Weights of a small GPT-style language model, trained from scratch on English Wikipedia: 15 layers.
Each number is 500 + 25 x the weight over its row's rms, rounded and kept within 0 to 999. Layers, rows and columns count from 0. Numbers have three digits each. The size before them is the row's rms in percent of the matrix's.

# up: layer 11 MLP up, 2048x512, rms 0.153, rows 1087-1099, columns 256-511
# down: layer 11 MLP down (transposed), 2048x512, rms 0.154, rows 1087-1098, columns 256-511
up1087 095:501510562552472523505495521497489478493518473520515458510501462506508511510499501508530483469450509506531515527534491460501520489507524494473523504511523532512463459510522504478549503518523523492491484412455469514492494495485517451513545540536516526513461526529498499541492513478509525516479496494509540497522473525513460465539474525499470470455520550499515510451522523529481518474509515517464440535549496529548527491476514488518529500478483508539458565538566473511577525488501537510464537504466533502505482492478501502509515490479486520494500501474524495443476498453504521490520507542533520483480534524501492488514456517480494500510528472505498463494498491457481525522530511513495493468495542481474484483536499485487529503508492432527480533483452486520508506512504461
down1087 092:473502531467500488541545460476513491470469485491486509462474468508489475478474491533493444537512534523489498504518516514511509499536493489505514530475530502550506496509510471459514518499477503515502517493479504535540484536488537520450519443505477484513494498482490470517492472484424477535460494515475522481514504529518527478476513535489510477527470487523494463513516463425499539503509507541529496501477453470503456479514551516481472508517486571518501493484478508513529496519519488500519525510504530514501453464470577500508511529498529493493505499461492482508507482471497564463529471520511493471486499470519495462507498530499545516478531529500484486453498494509506495494473497501520490518512468471483493520516554528499537457523495539499481476530520531508449479484477478
up1088 108:484477513528436478503516541509495506505442498521542537479535491501531480506558502475459554516483479492480492433499478470527496507526531485554493514504547487490519499465472507498513491519549468499524503506447526491482458497534491514538540520466521512489447494484468480474473504487508511498472507457469534458517499506515466501539502508496511518511474491463528516490514446461526498455520501555489480479512517484504534480523517530514521515499473512494509486469479499490512499532466548465518484501504490512482478535492465481520534494489497516477492478490484529513513517575483521499476489475537468476492473489523486506473521510516512475490521497502453485528529500489483519474518498442488517496516551512538415474532498514512523500526426479555512525508502510494496470496487493
down1088 100:545491514519533497501506508485514546506476473476474495479486483498498515522485469487518470484497439528531527506487521492451492493498521553492534491472449502522483543493489480530512540494488458511494510510476493518530519506479548507470509475527474515460488488483526534519497508468481482500514517515507482477517476564486462515482508446514460523553524525494446487456468481506491492528446453514516535507480554477524472499497483463515504472471520538505503502501501509507453467522495539514569504500497527537487514506518497487468511503492508515479509492467495477459551497465495507479536511474453512502540491451519490511473510491487490494477525506542490527499441439527491506497553518493510474499528491531477494495473523511442494480513462481454549551455479541487462492504494462
up1089 094:524480532462476507490479491534475528521506515506480485555471512517499495492486486525539483526500499526469528444502532475516513518523465460501468499516489498488482497486495467469511474484451522526472535539542496471474499520514477571554496486506530475502562510511490460511491470483543471508524537493509523457479524499460482495493558476520530502498530531494491474496498501524508501518505521506481490478466504506472483488490507447507528528475421505499538483480484498501512546487483498490503554487438520492504535474522501530505565474520514469486474524507476524494503502517483486500524527517501505494496535541507468495476521470501542489484501491509496529446516491489488501488515507509519554483520497522495508485518515465524531502480501533509471542499484487476484507489510527
down1089 099:540487519478496515519470498488483517500456494499459469542498483505496515488513499475515490468501508477476497530509508540478533509504492453497504483505448505487500479513536496526546500437514490528474507498515460519484448536501492484486493500497534518462518490537548502497494526521510513524500531534544508551459513531524483513479487527489514520464534549452493488518443497488490486443534513526541433485508495523506482548483548497520484484476516480516497514502438479496481495482490525525498511462495496471474512525513545491529495517505537493498448462472502499507501552501536466503468492491486521483499507531473437512526518529517464501486521518494513504512502566491493495465509534503493538444519461474498521496476537496500542515461460581487503499507450505499499460496502487
up1090 095:497498499547491494484478524555518487513455468523490502552492550514466487501529493552503489511513530511512553507499503526487528488515473550552457479514479499499527516507501542514510492489473500507530538505512518500497468508506486508462556477478485457494497527445470468492496480508498507525500502462470485497483501490515500506493519537502479514483543506538499486491482500522489489490457507502511474549439481521464538516469521459520500542518478528472514528497516508473489498444499507455522527499530506525492521454490487555537525452500450479501487494494517507506495463528488505472507466526529555453489491476525462507483529513539473470470538540550552519523499528471508502518504464464487482454495461526515454489494498473485502498475490492480457537466516522516501496520486521
down1090 098:479491470467478519504493470528491497465524487509475508498534562534493523511501499505518495506527510509512549489528472486514497486461489480508492531505527532504514547528469508541504526488504482508510468495523506507540497455514489471528543510540485492506520497521506499498543527520479492485494526468491494478482522526484483546534502495527527522520510470499555481515498460470475508495503472461517487506550473479530460455477484504488505476530534470480463528488478474519527467467495517485532532517483581523518508479491503499519455494484522493514535493483439506526477507533520513502506478486482533507489442469476499532486504507491491480493474487462481480528508456509512500525552515525485488458488453491496521538498470518513515473507484506498466492504444512499502477528477487
up1091 100:500473549489497459492507477490518487537528507481513506500486462445494515516500497516503528520476508496503544492511522504473504559513496486495499478517478493500475505469510510446464495548501516467490474473535478506527488544547479500523517479530512481521525485506521521507492486505509499519472493490476431513450501532515501478533486538462491517498496543565544495508477541503509526458422533518499474499519471498543504483503499502498537478512469474522525449481535409499494475488441474481477484504499508506520471515501531519499505485461523473484477493530511518492458500528527525467496502488490471490498538475443501521459507499515437493500487472480511516471502508511466489485543488503493481476523514494488497478474532537486484513493511496508503498466510527515463555524487505
down1091 100:499538568492460481495539519521475488538478472503496507508514500521497503527519487533524554500538508487473481484521476497493557483461463532519496478476481484481511487483510482525507494549544518491530503448500510494502505485512489534479501485494503500479498515469530495510459512488477520575487501472508514518528492524477516532499518508496539486455489448510487537554477494514517441518501503526475548480523474539476499476544523492479496512487491514485479461529513510506489544512521472495479464497505441534474468481511540512510573512544489508548474485481513532481466502496521504497540512501482501526514526495520468501481498507472486472506511483497484539494488552549506515502525471474548510465532488485492481520485491489518529507511493494498518508532472496467468540486551483
up1092 100:509486491503498461484474538524546471517536531508511503496471487466472518511478527487498520499481483493544467509505497452499512521452472483470542482491496510505455487482522501464506494497509503516524502472452469465532508463530514544536554538462494489511550507504488495528480519524496507535489489507496451522511502523508497453518483461509503483458514549476530506511526520506507501518499482506512464522494519505527498471525509489534532465516491537493476477490508456539553470470538455511528501518498518490468502470477476448510499477513475472495492531523449464537500537480512512524549487541519489454484495530481533493506516483492501502487469488463479500472535511532532476484536559495521506499496534522499467502447567473495516467532525487518520485545528517514499506509497520
down1092 088:475501467517484533502546510510506496485497519485514480526525497478557483481505484494507423522501481504489500492507501503537501510536544493518501500452536503536518509512491491481515507479495525488542483558517524473483512519504525480492494478495486515488434526549473482485521500483488531494464533490484461483484502473531453504537475522523504479519535440516481496497479549506471501491508499505519514517477507497499465498515466554506527460513467547508549503508485507542475517499493548453529499498476490476481536521520459531458463525518507501503458493594480500476477504515501479490502489495522520533508523493490488498533512506485506482500497537531512508493476513490469469539510494490506541467497483492566520507519476560499502529494467513477463479497500512452492452511551503
up1093 099:478520504546543518490519481473497486491493477545506490557532494541500493521456457536518498521517473449542485488453524538499484518511476466483468520484489490473503472499479477513488479482446479459492487488534495466492494516471473501464515532506483472517465461515492471537454462508510462478467462468540469470494443448474483504473512498536499482481479508535517514528504537492528484498557495459497516500463491463517499440533517540479482517512490521499491498510530510502499472514462494469451542527488528530487521523479486503527506469468508528460499487506470527481484457512486512506517516537498493447518454473513548531506506527517513500536493461516507554500487467483494521470497509508500570523515512551474496498497570497529460512513472471534507452546473488529505539500512499
down1093 102:511513499503508499526493504471507474514485513521517518530447491504459495472514522490518476476504473520492482527517504541485483512473500508439473495562500534493435529475510511493520489524496504506473499506499490503462483503483503494486473484536546540490510509531518455491515517477533482536486511451490515469506472530491476443485479471467468504546436493512493515512528476465500479492480455488503493477480534517549518492519526516475484505514485525516526466493527484488517525495494499490537531512471489496501535528501541530501483469540504541454490496509466479538526513503506480475542503527474518474532514559534519513469516507516516490529486530517499498502495510518471461478531558485486525532515514488503481471549517503490481502471525480478515459537507523460527514531481525
up1094 101:486496512491528467485527524468515472495497496531463520502519528424521518505533489488542498493496538517487487497480524468528546496538523542479485515476523474497438466487465497508524493469457493499471503514502495539465513498531460499529519488507476522516489538505515448536488477506481493457474555486511517505466514475479471467514485514446494524487485502500509537505519555510509507526509502482508493549469527530534486490537518470464507489466502519451499514486527508505542456459514495494501503507519496478505521506526472492521493546473513481511475474506490547479536516471537499464458520498488491496500472475500489505547489520541487562519495482502483514479527519483508512504537492489450491521469500462557468475464512494523436530486501514549474530507491538482524501511488457
down1094 101:476504523483496501524514535529491505516483467533475509510517507478505458462518475504493453465527488479469462546563497515471550516530453496494522484527479487507478512475496526497463530490439521492482485532499502513453488509475487472518496532510446514526556500514526474517484475513549524473484506535518481513469523514493449508507538534489577415500494533519490499486509470496526489526490530507513514535471518508552500509541551512504532527470494483522492499500495470459512512486492489489437515530469466523526472505533498509514484470503526480559510514519518497454532488518454513490504504482504493501464474525465541564483520521561469480502472544462502489504517493513444489513514486466476506497489528489489522471514432486501480543508479520471516509452487479512494479514465508
up1095 098:504505484516493515482540474495521529497479497520500487506497481528505482487471497522528547500544488464479559511438540530491481494458531510483567522458490505526487516498521533492532488486528519507481511458490536488542467472538475489525517531486496507509533477522504459503476481536466476471500512495508492489515505522528510479525492472513531530456529513531500479497492469511493510537461509511498475515521480520486500456491459494495485486477549518464508469502529500479491506502547529494496467486511499486511475482483514458523517509471455501483479506528487523500478529538483463543522467528474513490461498467489541509490496504541487497489520478489489543460549508509488511484487559569505534473489516496466472504457498533506487466546480495495486476556502562517500479478431507
down1095 101:497458496498505492546529518494494485460484528485494500492474495516528534514522488494491503497536467490507444531448489515506517485490492487504478485513550491472506556492505500531519517480493527529511532480442537520505468467497538509482474534493528483449527491500482483497498514475455482522516529525485463514501483520490526519546503500489504483509490481504488485498536512524463529512479506541476467477507503471488552513523488496494499481495518478499542495540494485496470542510499462560543451515546510456516481525576456469553524487489515507506527483494517454525519483518532531516515501473493489546437464488453464494491466458467519500498518516510486488499506513470498521490504536457451506519540474462489502483471515509469523516515490481480515506503503512537503487509451477
up1096 088:447508511525482505473507503511501503483510541478519507470456473486521504486498556452498503485535527505500494509524500509511488479508483462528505518503509472468495512493490541515495498484479503474495460427480495526514507468506486548522524499551470478483491514505524521476550535458543477570523461483510466535511497495489509467493515536514485519504480532521511515512450509523479544457546466540498510472509486505467540496476482517519468451526472528481500491518465504521516534480530508505509457535485551493495507492511514456511472516510476508479552470506467503536472457479495509510551478545479515492501507504488472476491499507472497526458499477508523480479522501485502498459479482530504518500523461527511511508558446475541508473459515538520482525498542484505506487504461499
down1096 093:521488488508520517527520438480510486513499526490475507513550496473475533452496452494527527499540506523485526478489512488550542501461522540502555528490465460514545513533464485506483481499504519496520486529481488468484515507514529500501507507499509505500558473507505488491456462479479533487493515487503526541508506531498452520496491505502472485490518524511509507515512498529486473530490505488488489503552515464485507534558482467495520471543496546555527430476524488532500476488507530486479512477506498468511512511490500477528515502543474514475467502488508512515521492487469486474480495467471519435534512481463472489522531476532517548501533451500471530475512503527485496472481522497506505481483527463507528459533491491538481521497495468502569466483500535507484457514497535
up1097 093:477532476530463541451518491551550501520524520479479526518490492491496520490494534491465510448495464536481495539496469454518517492504525493502520491524494510489432475470520507535485499523513506485478483508537515496518484469502476457544532496478508499450498475540501513512520495493522496500510482484507522534576519464502479477513475554515522491489484499505486520489515485452516511495477508508519476533447523486469503523501476462508503460489481449504477493506454492483495479470481512474528508511491512516472516499486484525490511515501518501503468486449495509514473519485457474503492519464528526494464528550541485498480473511505505512473493545507511489465511527538471473531507524549501452559471489495531486507489505498502485460480531505516511456494500499476479478480484552
down1097 102:492522463535481476529477472530483497536498464505529530465531519524502527497517496511522536487515454498468492486492492445512518517511522534459506530506530526527452494558519494499500474474536501496542480519485528467537495517469513515496509535490468498483489438506523491482530540522457526469500492517495500507519525472522465522538476481480512481526512543495482501527523486440490502537476511510499513458513483483515518469526429488515531496504536492556487459512524490554517501488529539548453510503460481499515503520458463512491511536497474475490492514487508493473496528464464475439516465498549494489535508543500524528494508444486499460492526536470475499433525528445506490507516486491509458527515433527535458494447505490478492528510516519484487501486495490514515508469478579
up1098 101:550519515527474473542524533520469543507498490485528496497470521494476527485491492494511508511538489475500458519467536508537495479516527517509511516484517498461502472494545495469501518507502501567532480499470521524501481493496484493520481515496532486481526550539499528494541493521441529459506509515491473501526502501529491511470491507489473479549524498525476528525530491501485479507522528521481480450520493514543562496554477494509489515448518516472490449501459486484512530487509506479520541495490471502471509503530465489479530517496486516497457495468525487516523463503506432469522451524524446510492506471473501534479502485521483497467485479518509471485452493542492477527461509530514472486497493452477531485506498507487520491518464450515491533498499491484478525538554493
down1098 097:520469513496518489485481527495531498482473489490489457500484496474480535498498479519463476529525477471508428491522540506482513510458483522475452568495507484487536486513451519486458505530515500515477512525483505555501498540510536511474485484505478506469539517561512502514480510508518478507529505506510534548478493511486507474548493476498512482514519464546522507480442490468475512449511512536467528535530522489494545484508504537541476494504500523505476507543491510503528467460518506502482488536465513512504497504484517507482538504465521481542485492494508524453541520517496485477519460466485512532503516512472476520498494479448485533481496490490495517456493574498496517474480486504466469533515505493497466540473500493521507468473491453584504519508502524455519463497488499
up1099 099:526532491487513482472494550536505504496504473503514499520464452510456488504532522513508495542533493512497493517518480515514500490513519439504501488491497525534499544507495551536542493501462498499503548495493512517505495472476507459493460513473481551467459475491499514473477474480491471519495516471462445493481536503489477506492536479473519477470523506537516536520527488474505466476473475526521484506440482493452512467477464470475491510530478517465519515471478499537514451465493507467522537514473508499490470491546500509506509527412473537498484536508531527507515522500533473515488510541487488494484508511500464471503504498519520525496532485535485516507534488497488502478499519503469548523515510500530507470535461518538478529536496497491494502545497508557550526505472483